config.yaml
n_layer: 8
d_mlp: 1024
norm: "rmsnorm"
rope_fraction: 1.0
tie_embeddings: false
weight_decay: 0.11
grad_clip: 0.5
schedule: "cos"
batch_tokens: [32768, 65536]
doc_mask: true
Each number is 128 + 32 x the weight over the matrix's rms, rounded and kept within 0 to 255. Layers, rows and columns count from 0. Numbers have three digits each.

# k: layer 4 attention key, 256x256, rms 0.0568, rows 251-255, columns 128-191
# q: layer 4 attention query, 256x256, rms 0.0546, rows 252-255, columns 128-191
# v: layer 4 attention value, 256x256, rms 0.0655, rows 192-255, columns 128-191
# o: layer 4 attention output (transposed), 256x256, rms 0.0627, rows 192-255, columns 128-191
# up: layer 4 MLP up, 1024x256, rms 0.0642, rows 0-31, columns 128-191
# down: layer 4 MLP down (transposed), 1024x256, rms 0.0635, rows 0-30, columns 128-191
k251:085158130113117107158128142111149095139121100141123122180123113163140153099114142170134140136133090154073157101125129099120147126123185142120125100118090066162077111127077171101114121139138083
q252:151131155185119105157095098180113159112142118151102121131141183140108132112094113122147115111074133184150093111065130144113171091179116089148100159204153166123128104146119099132103171083137097
k252:148159155135159123119119156154095127158109140124161131130103101165105128117086143156098115113111156170129065111101223123071122150113140129170116113124127127088120088153139105065096088174176167
q253:162114098103138155115120202137153137092115103089128126140157167203130113122122156133167118124139149141095113190117152138128138163178106131121126175104145120152087155157136134099095104169122130
k253:122144147153093062133171172099155110111126128148119091153110114111116154140137111168130087086145098055147085090143082204135095123091128168127116107118135141105116158119121115108129138102153132
q254:079141088167097080144130122117163161175122140154107195147110117125178121117158164128133113164150123104110162050085088156104111153160166107093160130091072218132176099124140149102111136086144147
k254:131152152180144135122141155127134141157078102156063139149146092146118141127123088137090100119125036061175133145123183047110124226154148106184128092107124142135186104120108151128147138141066130
q255:116123147113128172104150115116123132107145091106082115109166114061114145147178076124086088172089098092084077155123139104109081143079159130086190180099172106133175159167094141101112153143129113
k255:181101103164124099137076096142192130103121100096097130100187178136122134139186161160146164136087143128128147155132125143142167081115092141075066128123100128154081163113105073132102182116190097
v192:108120068125184126135173139113112119213071163140097114123127150115172120158083133134116141106096122192117132098135137105128124106105112071133154153130152121090131118097129148058152126149104101
o192:116121159138122085174131124109185145087101123049129133157139195044111132135153114160128128142120122175061115137101167129120123159121131142085108137105087148122139131133153147067132142110116133
v193:137111126129078128165081135163122093163135144121136114138192104137158105126165162126116184144150100126164156130083129174117077092143123141090168078110169076106148161063122099095144151107156077
o193:152076106147131119093157116125046105062152180037115123166092126088137162099202113129195155126140123135117101143069123175120134083156104099134157092137096157153132136155069086064137136068143158
v194:181147108109092179112114224199116109038110144108142132128163150120075119092109128099132124133152114098164152146126118110082116145140106209134140139151158143170150131135191120110181142101119099
o194:168071187174099182082122149177049138151138148197129092066089057155135155125169139137151147141103173130186139094108098112121165108114168144167110130129111129117100138137120130150102160134069139
v195:109108175126151150100110064117149141159168131052155078156161126131084097097155130167160148151180079129124165123149091135125120111149077166107102151137131099136098109107090119181105122093120189
o195:136153146090140085081081119096161077163128157061130146196144093146130124094140173096159144135109123129101199123157081194130067093097119108153151103105107107099131128122091080171131143117103167
v196:131120115127135113138100117137117102129051127129033137140149158170116111136181174217135145127167139111099143173102089163123178115098088074104152085129113170109143098200122129166075123119075089
o196:117092113140126128143145141158152155161072120085146129159162105152099137120131171120169144096112143146086108113127115164090162114099048118114104109138113165129158069124111154084125096118141108
v197:142109162135167099155083114119139146176159126115163155073138127115116151125152130111120124127213115094167150121155080158116145148138149152138151117103156113185103156081117086119113147108142149
o197:115114104156086074190169094126141117154126145074122130175100174098111192113150137156094138144173051126153107182097126125128150148173078106175119135099147123126116140129101114049132105109134124
v198:169173155105125139111162129138146109115122068157178120097159127096103155165166073153094141132121173133152106192113135132113154142137161104130128143130142111138110135095111121106065138172149170
o198:159114179129106131092168144135130121092145115146139105102135140166122164153094114170093134157108102146120100130093103136159155112076120120122102079148197109116134146117096155158081091142143103
v199:138121169184158135109175138082127112104154120148107164093133141069112163138128142141129107106106133140146120100238076074028115151125073101130118143142135117088115153120097100131098119135094128
o199:120153169170095125173072098119152104060104108194120105116122167061099117123149140184082098124126100184147080156199091077132086084039085117132072176118096070095133096133105143150102084146129116
v200:148147151118106176093081073109164202083155115126126141153148148103092137060139145179134128130144115112142100141157101108134110109061108153139157107147148084154124163135074133133142166103065157
o200:125121179131089139079092071121131110145172121155130105185100064151131121104138168171130116137094119131118122096075123129088069077112159110193086139117123124147138125145107183147114144097093124
v201:065116145127125168105107140132143130063111159112200139216170159121151143054061141116149147120176104122126089108121150091071137157216132096161134149081128143122133099104060114142107143090156187
o201:125098130115147128122155113136139118172138123091133121177106130092141125111074126068112167136161134109080075087115146102107100101093181147126068168078076180132144143119150142137130067095121132
v202:065103065124157105141103140097134175151202169113116136160121101143153152059126130192165100113071130124133084067169136131114120098157083136138126102117095104104168110142105161131154111115143118
o202:090140085108179131113075095127192160114156111138173084127148092139146094112135119144157148133088162124103115139187154113117056088123121096141135098125084121106196123118103172169124109088127144
v203:096158140142076099135177109150112082083071141115128141112129152125094135163071141112146134141131101135105168193166107152173177136109158137087121189149143189162088113119162140133110110135134146
o203:131123152138084120161172159100085098160093146151093173066112136120107176118073122112113106135143067115131117132164080132136194149117154136067124143150128143139124112138130113128145122164079127
v204:072066083126125189128125046059139133090144091131149114151072131183153144117118158169111092168124146097115115122171135180154150088091176159116132088120138097085114137118171122135189152132115152
o204:098138093165095113131092096124109117153143168106120180128122113154154150098077173103096094144172096100062188140107088212138127116113111096072114075133201137089136140111168155137066084149112138
v205:133091167148146091100161034072125177067117092116080105217096143103150152106170154172178121069144099099098099159126173063177123089110175130162089132128115101136107133159092151179104119080069139
o205:093194147113161102099134119112098099124134097094106108226138103182157098132091136175152086109133091103146167140148127107152106107111105096145113104122127100151133134165153174176144160137135100
v206:221109154152085156098151149123145110128074083129098110105144119093080123130096142132136134139101128164134148117162135112094101142120094148154153171190154070068121103101109119076131103152149149
o206:152126157095097115145070160123173103027099115124127116129131131073165122159170095123159046150120155164121158123121125144195115101075147106106102159191116120130150128110195083165105123170083137
v207:133131125204142091131208145185135144172051075165108118103108117117122114190116100069109097109130129116116122133149162154183159195132144118117123133167137207114104112109187127077159175113140151
o207:076171133170080102140179155176109133110072108117101161141114169083113109140127128127108103145174076104135113163131189132166150212147117133127125118085120123134113087117173161065119165174167139
v208:079123132116114142108109114186123118144064159173041133098128155143116106163109096154189150123104087128137156052127104177137157107121103136080171134130130151074134093116125149102127111174079074
o208:144089163132122132131106178113119126083067163114103162121149134081095128096117089098142165138146154166089109149141102191137150114144116094102107137190130144119109117105107145061144055135116123
v209:138096115151141156095128126123112138147121120138117160159149110161159107068114142112093151153131092138168121088175101138089111145229114113165128119126141141121155094147112061150124135153178187
o209:129138094144102115168123081119144139134129122055112180173090180062136138159146169086107129134177117116086109146117116133114091165109158164168107157096064131162092104119150092120117131076162180
v210:110136104048160187110166132068145131111134129095153102166167134075151138070103142183170153103063109168148097096136111048084122142098123107124187186149125110124178112120106133083164120147114204
o210:153124212106116115053099131125132113108148111144160109173143114081096128117116128149138148117086166135088120119121103141122121086056166093126110186124144164095152151101101175161108123120071122
v211:109084139178171116111083145111094127175162098100125144160137103085140178158104171148158121121051088130126095131180086165109121146075109159137081117161130084109103121139172124108103133152128137
o211:148136104131104109133100132163125111088134168091100147184144120036154118115148091155152103121122058123092087146170196158119091101116086106090136171153113050137151136138158168125120125152149123
v212:058193132118111212108169091091103167091141128107137171181174130095120105139082121137143171188136117095088096131073194093210109081145151129117114142161098134106104126187133126175112100051124138
o212:115142153100125145071159156155048134147141111178145101131109097197127094112059161091114152111092146088140141115115141107147106099163208114100139110141126135117119136153117090198104115113178103
v213:121132172155082158149172196155097188071112075181078164149140109120141160122133081133132170088178165104147149079102143151093083070174207166116107166098122106111129128174108120072186165095106064
o213:139101165138065107194156146188076125026139082166081085150130121143181180121170113172139138159164148081137160105123165102149128177168129125163142099147186137119123149158155122092142087107148075
v214:117137105066080151120080110118128124129144166041177153169176099129075143046164185125149147168113115057137176191142129123126113178070129157098099124069145152129160145087162145173158172093106128
o214:156121140116150170058155116086101132175146143140137101163096017126094156110099170118151181104066093077157133163097134111102142076104126139151125130121135107126127134172097198161134143102129135
v215:168160106130083152154105132104111083152181186155172143129162073108182125136111152124099128145135098116098160124175113162182116163105163162142183148161186083082177144088161084155155174189137137
o215:174084113131106142125156114124005104145179192109164133152081096105139091070140148141126145114108077119162120061094085119114146165129156141122149147171123113146104118165077107121155129032131119
v216:110075162140157112136166135172102130102172076177125140088186143070161134133138110096086129131188181070160130131099133134107073149161167122157166123134121082170164104089158071106153149128098130
o216:150121108180096102130120079173057111108119155164090113127115158126109156116116128132080130145160102126170142124144131095191137134158080063173115139140163148123062116117127074096129153101133103
v217:128173127160084107101194063083128143085060096099208094113115134092173106062114164098100132162124089104137122185151135114088144169105152069136121185154131192069158115059150144083093146123178183
o217:116158155141068114102135110129064103094101128065095178158111142056118116145127152079087070156148107108114106158167111156194156112082180082079127158106114172104140096135142101156060135170110145
v218:155131114121126071149121099125136054168072146132116118102080137160086129150118203103085096165141129123133164196141121158167158146140172140163161134150117137091130119115150111086124099135121138
o218:140187085133073123139112170125149138140075155062101149162114109121122154156087180104086098124166074104105110166146133142192147155143105166090128143121188104159080100124159124070129132161164138
v219:108146114129097133141175080179138119102105095071142105081190164108136149109144187116116141103145138079080154139107137137115150128086170078111138100119149110101142172134145117076168179124162134
o219:124126152140105162060121120175001114125136161113090125153144104114110160156147124163140109159109113125133155105115133143116162119138179138095124111098157128102130180127138152144092168147145139
v220:159123115135084068152108117151126134104127131146098142061079152142166125175149162142064099131176119155086145093114139115150116119108144083089185092164184133145113123118100129140168077185111114
o220:108177068132150134103052145100083073090106114078080153109125112104119082122171124145117081168153123185119140059145085145157087116137086088048189067091155118155125122129084095111200147144152096
v221:089124100146113156145203195171133125150127095156143140148145096116106162107111179141074136143048159149147084087095141187152167116089128151124074087116097171112168151075139163104100104196134106
o221:126117108138144150154134099152159181107149098152140167132124177101150076148138084080134066146072195101091067135156144207168079091125131140105098109133091157137119095081102110147072090177197128
v222:085138183159160106110164050089104124203157090135103142154182123076079123144141156162152126193081129086106110103165092183089100102070125141110142112131122129094123146111131133131123171101122114
o222:173137138150112139116126140122161092076121111106171136167146083115079100078139094138124145117111115155114111172141152165087130065160099111157140134123102105115150133101121158108116156104199136
v223:210163105127122128090129140179145087172142089079162059056064153155155150109162186081106105135081095125137147186112084138084163186086138154153146093130110147156146139064108095136168153201150115
o223:145112093157091144108098123123098120154159186043117145134147182108125117173165153117087154075161133134036114188132116150124190128135106147092143187120140105122091150093100105124122175255124158
v224:085113062114107150137113115121132185089133187156160175224207073178154138095136176102109130134093131075089143073040126105213120083128179096104079115107147158175198107093218149141130158142155098
o224:128136050123153154121153083108114147146149116146141130138125150125160123134164120107172115127086119042112142057112152115104070071137090085091160060162108147149148099160216101190101111080209138
v225:074150136157086099125141036147127091089060120106103073136128204152097129114166171193097135170095110065135118202215093182116154091110149120141125102090150155055135170191101105153118176074103126
o225:092083120203114122170137122150081106171096176067118184185119080144097102109085198136104128153161114125100142182150099156083152094145145111091113129103111135132138107096118110135066156141146129
v226:214124134124118147113098165111141124118125099145116143106123076100121119127131140172098130121153146153124152127176106129102081074081133123096151198164179109106127094092124149147142072157121123
o226:092085141122140188155037096102153120093132112133185117084113062143151104100145118127186108213111158185105145086145067189150105103075124065173092106164121133159144135130123138130115142095084140
v227:110141111123157133139121210171137109108118107167119130107119118176096125199133145136172097166047149205128080070090174149160126079113106134086131123158154155182172149119185138099128065156148107
o227:107102137146144129159110153170184121139079157120188164063134164116127097108119081055156077155112186168116075116122136230170103105098138066092083117147119160108125145071155120088113121134150185
v228:172130126107116137150152136091120099132136085146117157113085140104083159180170206142075085102152118065110113183088145044121097150121145164130144126171124110118151111102094134106143111091078147
o228:181193099139129108093104173086113125078098083164090095145104079148157125115154148158132100128125109123212101118142116059153129109120065134135124108096193076131125092128123164118178200186112097
v229:091139126115120126148089153170132081103172146091144129134149061118127132111151105068179164147184151052134131070112115125083111156132098129073113124179142076168136100080136117185079110091197127
o229:140123148114161103123189120153143129131147082112177117118145134169117161120160107082137152095112162131218155137110136169106128107120106150170158135147106161131150119158070091108104104043148111
v230:102106164110122081130138094091123177132169104121095077141052090119095165108083118160116070112124181120098111128128103124187111098158184189122082158148140123094112172149083159156187204127105129
o230:138123151094135114147112130121180146095153106193107129102132070155137133125099114184109058162135111130089172121153077136108081102122140116133107117136203076131149111081126141218131150178105112
v231:138136150129122058119133130099114139164186125152101113147125101096140131168148123126078089134055147082099131154149113121115105146060146121139110087143143100148181127158129149113158184191076078
o231:148169111178114111085095153149153099040144095121089136129131126085104107147132087153147071122062115134114096130107167115161091123092045106088137125171156131122155129201155156128172177158204088
v232:134163087122119083135136086143124148142132121180151101057111163096117121138184091114118146104115154145130131184108118162143170142184133155159125106125106175116082146157119137144111144082137157
o232:095154104184084086166182070057156170164138063193127141094155143084136185156128148161099101128155105089184116160120093089144151157137132140177130097129205159113104079127085134179085136136081143
v233:180146089100098058110128115126105185132176094159138137158148061141148145165111157111188130153079137128167084142151146094129102066104123124138071093155133082101163123140157119077102167191168122
o233:116158122125104106100123110169094148055158095126130144129148141076172103140209056130160085162109125118161112120145159116126103085104128075106121104179138125158192151180165110177110174096172116
v234:177118151114177215128128188146109128149147147153112089127153120101181118098171141148135133072179159147124094052125093119134062120135103156142168136139150082189195137099124100123152107138115135
o234:160044154129152124105120100148041148148160125153131136120149169078116096100201134155164119087109179116141126072119142110099098095119122163168124149163106117138154136149073099108132123088029142
v235:090173120150144130132175131111103158121145092149120169181144166107106139131126036160119155152148161126135143207143143179149174085113175067135171151138123131122096148109178095126072121112075126
o235:084095121125119123156178106149066103157130180122168141174130128140165136086087142163130184163121113113175131107140107140189178092106138045140104133171128156128129151127156097161105111121097115
v236:104113109151100122138091122121110139113163068147119108120136119107195137144128056055093120126119124180139137203107122185110121114090156133116228097205157145132159126132176122088147145154143164
o236:147103136166080077131135128171176112126111148073104196131123113087161150125158119126078057152142067136194175112087133127146126152157155092138163111111141126141085084165138111110127149133115130
v237:128119161103101139102165097121144149108095118147154123128144114120138131098083110073092130179170125095150165113104157149168130184089194131118188129096137163103155104079167137113146113149165132
o237:128110105144065134109153134137120165138156152130086146104089142122102143108092121065079132137153068093111133110077184130151171145122148115093100137126170181102067101149163096073095087146154105
v238:080142065131107119140108067110108141130130144107131120180124205151121151108095178134131133110085109176141082141102155151143200121148143068134151088108098142079151124177124115098100133106131193
o238:141097068129129118143155150154119135156115176060137207144100125065110103110088139113139146142134102132125051121139146161113144104119184112072127122078112144116141112103145142154096080125114176
v239:021207097110160084147189140060128128129206098093178194227147154107099147058105102116122108131174106059164111189101160115106134169222186130148090106088074206180085126121102128180087161047120116
o239:107174080122157117156192104088149116160154066133173088136107088182127119137085145126148204094089130072172080188149144054102108123134132155208127126087087134116155111124109157172126121139143108
v240:099107134136131149132101085076121102162143133159131059162196129109141106143156140174167138132039141162098110098153128129141123074044085126141148109129148079110177142168145146123135163147129119
o240:148104106129143151088093119155160128093147148096179156161174117066113095097114098130159102120102151144064129116136137177105099077071105104090155110168110123128170132135106131125106112088137157
v241:140115132122142106088133149194160130067160129081156134175116063120118110065103212101150139207094077155170088087141140107084118130177084125129063141146118145182168118148115091109094134126145140
o241:169129172129109122113077122171116122099135101073125118112097133107130105156145104081185123136131159153093049162165108198160068088101193088114085146114073159118153161124155081151099150124158143
v242:139150113116147146117077163111141102120098089075183067195163077166163154054105144116105145142115154152166199129154107157099123165129107064117128141111119146181129103141143127086162118136153157
o242:091094119103125156128089074157233125136118086096164058109141119084152132146093130090157164139107127112103165125137148184117135139104179083123144121132111156113189140087225096169117172129124160
v243:119137138080190134108116192091108137160186124084133129166096148116118154087150177139172124096169147105124075188111111118156147110138136121070122086146096143146135141099114117179100131118087176
o243:124154109107173102114134132098150175174147077140180149127103067153098095071130199130128204032084096116128088155093149099101116083089097100188090142074095114120126093109088196130183183105111173
v244:170094098106158130147088152110114109121147126124121102129045127143183119129199080159170145065118171171115117139126118093161173150139093155128050142076112064156107133095134147141067085141148168
o244:098083086076210101165148061109097134171095155115184112133167189130194103133153092117182121121125159150125136098124117128161140133110107123127103103177121169129165218124112118159099080155032170
v245:134156042092065162118173128168156184084132168148114171192143147172111119117141111101116182146125087142128168148069153120173163107168154125077146125091143124120125162116138157121090136090167098
o245:142115152107128111120203129061094157159151150158069159123088115147157214144163132141135136139081116104205140078055125070127149116174189139103113121122160172103106166162125169179110129132102114
v246:134117159150164147113188144186134112136173086117204071104233114120113143123157112137102134151091180117104145131113137181124133081068160114147153161144168126176128136081163098096113175190158103
o246:152094145180129122096148089214130094114147130070184163156155140103085134153131090135131107173114161145087130130106136237126108113095140123132160098176123180107145134100153090109077138099165142
v247:151108148079100065161116117139095161077203141109128106139125103126102123112147226111135095162099158060143097102143113160151145149097162145132147065128155142165147140151142088190164200100143103
o247:161098054147122129128124133164100117132167116099162133174098045121085081114155111108179162114114143137138110157130140176105124088139105094129161071109098156117123108099103093114129136106209135
v248:076110171145129122121127104134135153127140119106187130140162151107112150081062140048124156161108119165111147090124117172064139125143147148113091064146127149125137137072096129121152192091170136
o248:162120106115065112117126116192138146134152154096095149178108133115141164095107093104077119139145069144096136116175166122103094104162205126132122118066100128115109095105117106118125107127166121
v249:094176175116185112126195101158139178111137072117146075077183088095139155116155147106193090069133160125078149072079149105179124132047167150117087138165111181221115130156191155102158183117145119
o249:076162186144111090088108144188074112088106095172167120142185155083089077139142078115175109120080152118075145147161147223147099098078133084122148071134171155114148123113168127128119179142172102
v250:140132137169081077108119114110119171147092133138069165134102143160080100153117150154156108173167122082119114127111127136121125130068145164116087155136124171141109123155124186128124082142139104
o250:097173126171084114184139135106182149118097107140120156077147082152139110102108083101158137166129097112162094141137156141134125130128114114155098160167103124138125124175132182100157123142162072
v251:121087127149166129103166140076125093113142163175099115175130159119164136118123148164155087087133149128102084135152108086180107058134070101107150128157095112090154102121087155097108116154070133
o251:153148131154149154131077135107094114121079132126111135120152142128153072102183160152180129086128156127060147059160064084146087071082082070103110096159067118133183088138144137185137144135057166
v252:083159111146158086129137162137121114111159114105151199154116139116133150097098115052172149142166146103120144128118130135103120192197141123143102118128129125195103135123104093111130106068115142
o252:146161122101152086139200130139130102139115104126088099156120130147144137128106073117111171108138116113219099167160159061142139173213117156194143143109150118116118156137129122112185080144143074
v253:107105149115123181127134061103160125136152202096113115130094150112087098125066116136191151143069089153122091093163115113172137082098117132126088171130123098115098134159093147124144140173130167
o253:146122179096063120114109133112090095134172167127120190113131164128142151112060122135133115122136109123064154117113081135084156092125183119070128177158104106130143141158104148157130063120108123
v254:083090130101148152132093110151121141171132162107097117168136186175080131066054133104171129104130104121123093078110134086092126142169103113143122122104042161064111116120102128173114126128140191
o254:147112126095145125138118096079255196178127114159107148130122161103110163137102156109077177080156097081089125116163148089071063109101156139160128174103114150119145075116170099178148124126059181
v255:139073122097137149128117135194129156166032114117060093076153111153077128110177140195169110139120151133105115063138130145195119088064125155074111111142136117117131142151117159146174131117119147
o255:150106139104121098072121153118084187134113093165151159138157119104093125108177149135165137116125125100045146146101118175122119032106122091097077103120154106139170084084081157128136162098136132
up0:173124108135107155120157115162182152136109182108161070100103172175165105043124142104218081085150121145114116162158133066181148122155065137094055145107087154115148118176175127129137196086121152
down0:131160152125145136040126127124097110109180089123093079101116128162137113089103158131117120073110076106109134100113138194173080134115180112103132114134100033145120134067097112079173103101119081
up1:135074168084124197121115141107117139110137178126132197162182106063117126134110065134108170109137146077077208124109061114126100126143125067060136155080085110100101129117151118124132123131138169
down1:126158131099087153160088131142175120142121207057106103104073162172121152099091159152111105153130117139133024167118083119124129143134121136152129112155149123097137131061070126109126126165130094
up2:157103115114148093079163205162152121115116114148127178095114108104127127113115093107171130114116089148103068142109132105072142126165065191119103154138121093147129161140123095132150075150125138
down2:094128124133096107145083042135083077151124128097122123158114153167124140137132145149090135152090147139117143097183120134187122093117153144068157132132106101084144140103067123116063159116153106
up3:153159169139116155144092111115157116093109127135156101114116174166087128153138214157118146137071102150075116141106063120110171104088124155145103157120088134096123146143184143073113132167099109
down3:129085109128125134079132134160065108104110165122153143144115133142172152147144109116173156099149158139136174106119184156111144038164157163097122168129104116162135107187142137131052124125078147
up4:120137170155095071179095149140160126113136092132178106118130111093145140117121131142123146147171178142084142124166124165100106067132141127144088142123092074161130106117204069103106143140107109
down4:156112092072103190157145110127078160123107101188097076096144063095089113168077139162136092120135126161135105123063112085153137162137155130123183162135160122110178117152095126124144132150140139
up5:171142098144123087149128109093165165099191123129120077094126153172134162139123114134163110138114072108107078143147105141118136088162128112069107097137144145106106157104091129093138173186149164
down5:086170105108128130090136091140060057159119133126156120129131118088157127157126113106089144162148096156120166142134140095089100105130126169137142146060105105136177100152100161190083164082085109
up6:117137131145146121117122126139147096115121101152129135164109116139161159146096107141198152062093206104074075109106121129103151100120125144148101145156144132142127188144159089112100157117130109
down6:078135166125115123150171138121095146138143166121116122077141149088142133118144166167126152152121097142104142134111129086132148153147124115089110154110167161090083108099129139172144114161112116
up7:059147096128158122114097097087133121039142186167162118085174100120134169096167164145187134149166162093132116115090076114137122137154108133129161124084131105173143158173127117075111164118107127
down7:162138147165127117124164112089049117185097141129104148142124136124162135125123108122123098086142095138122183107116139166122141111130099130081154150206066152122132143077140145149138143198177120
up8:154108090157140120139173050085179129166094144135110135046124184111141086143100111119130102113140174184138125164207109074116114119094094150154101180161070132144186121153146143081087185060207105
down8:147079098145141113120117145184095075132122152101103073184153112170138140102148132085113190181126110091088120143110140188125122149092091169098093102155168083087155187063117101133147143096129098
up9:123147124132112104149085091095172164123129089154114151102159151084166200144151117129184138056143174121122130122113126192113127090111124104090082160084121076123147139125173093086126158061128139
down9:102116163157114090072142106116102055114131132132059075142096096236150139121080150109114138182094105079142129070178125114094127156152134133183175126140079137156105135125106165105058141149097176
up10:107045171114138106156096044111123139098093145139196122129135132127167123099120117208123181154067154222116164121181111107154163042114104124172071139134083105119146113167098141089107119101141140
down10:119120103108151168114099132089076117119129111189151106126087118152093054163122113134097134135153059124144135129092080078146147121103179114132079139123149184100134118140159121125099153166219197
up11:122130090151094153138146122141131089156092120111168136140129140115192152115133099106084142169155141176130095167149071125117175125128111152142142143117118138136136155090145129136116148162179182
down11:114079131105170100181099129121092135136089111139076129126134137122078079123108140135139140060063182106142118116112169102089125070142114114155123118119180111113088104122121116133084099124059089
up12:137127100130091145124085105121142126050209159185198062106163170106043111079147109130099148152159119120100131179116142200142119139121157128134185181096102079092088110136175128127115159153159140
down12:081151129145090105139103153172111145121157176141087051147091191135138096103113123092126132133111127128170085111083125165096137131094076075150110126059165108118149049171115092187010122182137122
up13:162114122088101108119146158102139171134107108198127069109146175158061140116137128148173146141146129188119093139204130163177130147077104161102090123118099136178088132118129095101092133112138200
down13:111073163126141118141134201166110147131106080117115126165117097143153106139131160136064119137151143155106187115047114166143174135152142169102134091151080085107177152142107081123092130139113128
up14:133112078094054163138158087144179076123166130153124065138094124128078141111075174227189099086143198086055169155160159132121185138166068182097107134145137096180100172121186160110143080113119119
down14:141168158039190062064125124210125149174144153134140054164189148130093116125118133111102181137182103105137158185084137134139079091127108112145138174142115119135155190175073207212157155149181191
up15:097108135191126141095157156148161093121114149146095110149181157077209173133128130162118167091094120130117069134136167033093150105141144194128083162078114075157148221134193173151135142119130136
down15:112126102045131183177092116149134145102186159084126131124123141149104123087059170078112087150124137155086193145085131164144073119144136088117130081172121172152120059071129124156125118095144083
up16:099150168107116110110072098102121149116140130150149133159169154125119108124161151144136109128101162131114134131130142122126161077127125095139153125121082118114147118118120098067122083119170094
down16:147137131146135141129131117140235145132114136136129084108129093123116141154093134116136132161126137130124108186153109126117099126161077125133084163146188073135156166157111162162104198108104124
up17:141167123131168075183126165126155176072124090097141121126144172096139168114114138095196195106144103185108174136153143110132109140178141133125098123093128128070136109148161114136100144104145181
down17:121145158135107120121186139140055084116116142097095125093074067169092112161117176117098094137134095055142123095083102085110114138121094183143142135148131150122118084160153148126137148089176110
up18:085072136081066095130099151130113143156132173151147141113163132111151167082155071125141144187074179160093179160190143140135118112117178133110160083073102088101129119154130127152068132123160098
down18:120190144132138087099200170118163127109138082142131106163170101085164145183109122033139154092227119087132127123081154133166144102171211165103111158104100061166093228181162124097143129068113172
up19:079115156161096075120078110168190115104127123206146145102175116080158139141213117142165088102141129098135092123153129193175124120096108183143144140096107198148091092084129098129099150163167081
down19:124127079144153150108130160141004161117134117124095144112137138091125113119155110080129137112082111132160152067077152131087094131160169099099081156135131055160120171125145112136166125085072164
up20:123124132133100168127140144121083129138128149153145116147146177114109173066160124120169187116118165139105154093160086106085112120147145083083140176095125128128112147203121121118164156099095114
down20:124149126107171141126113163122000191167155097141140172079088148106155091135132107137096173153138110145095112140144124171126140172148171170182131137152086129107126118126142158124147147130133153
up21:175110098152119117171156084190093179094162139088173152218107113063103120036109201162184157136090121111118129109175099098144142099137085176072095161130100100057149166165122115044074162092140132
down21:194131089169130098142075179150176101120110124135115138083168165125158230099086084124193132062210104133145135145087145065128130126150077127155110098132120138090198179226079142140156110087141131
up22:099138082205109135130157095128172074076130097085130165100174100080144143084146121141163116156067137087160135167042115116100093134114090189065157100158076147154152093101130121102156196075217068
down22:102074138134182117134064130093119111089123195172064117154124121132123141129131179106128110074092121175121094093103146168121144148166126069098087113140109111137085104180131053115083132153088134
up23:089109105134161120148148110067133109145163164079120131140131212176121113152097146105130120067116145152134096119123140151122184122088102156096098168133065111099076137185118130125096098112124164
down23:142120120117165142124152099135097133103110089140139153113142085128137085136126108159123138080114116112141127113122120121170159114065087162128158155153121126154134135096145104137143181187123123
up24:132145117143103158159098060163111069105128117127095146122160196154147087147126126169168168089130176074135086126158158156121101106151061200134107162131081089094129104104076145126189148122174137
down24:093227150087191103123141154142097143143117080152163136137185172082108156131105186067141111091130147168115139106122106113167124138159126104152095135085141136154115148150142137154102109159125136
up25:185147105108116182130147112138181054152155154160122066171136089113132113106117080109107112162073221182141114066146123080110181117127101086184060123141100135095134135075141127108086168122142066
down25:111127113144167122096214105126122132109144104117117108174118106135139154120144101144156207103190140092100109148087097145122132100160132182089135131102139136121104192095209110120126142101123154
up26:100125109146122180120149153084134114159197155183152061150187155132181110149144145127111099148159131116115130169090106110164172141135096148092116121157123128157177196160131151135137172110153132
down26:121126175142118144117162095098085167154120084102075214099153123100122155088124114174103160088148087130157117115164156126063138139153109128160166143107130148141112077120096103120156149142127115
up27:149095152115095107198060147144148120147117167135093125104126185111092156129109144196146122170099137162149156117145120136132112145119111124112108124147133124116117172206133160113087119151127080
down27:114150110149157090093113121094053140129103140097086172117114117153150218194125102070110123118127130109143112085124163056094117088171100132152122141111137127115142131098115146094100145104143141
up28:133131167175134091170139106082161096152139088167115054114121133160088115113132094160087146124138211188117104136138153157139108128099131150117138125178108153099123114081132166104092119130124117
down28:138129065114097127130108094152134152112084143126133156127176102121143111120113104123140113126092110081119125101082166140135156099136129072168116123127132155136122085184157085107161132162157138
up29:139049133093133109089106128125143136164162132126125186164128127083128098141101122118141154095111155124113076144198165134123145120135137163090117129115082115127094112118159120137103187135099126
down29:144153162163134127125170096128107094125107155122113094082142128183145089146143099164120127180136162183162159117120112122151138130152109097136107119163109134133170094104161120130120077102191073
up30:081098127113091121070153159117133125151141094162126198136138114130142090135153147126093130100097155146092083143206094095199159081098138164067111178102131120099096142146171170100105144126100163
down30:081165093124147132108142085167060075096156187130104138123105149168107107157071041127158131072161104139164163116076100098115198111148149071135129141159108167125163110198103141124150118143162113
up31:159082081109121124131098114135175162118162194117046093167075126102152187153167133160180159067061091080101091130110115168133085087165121143079145165127155085171109146124100126149119194150158149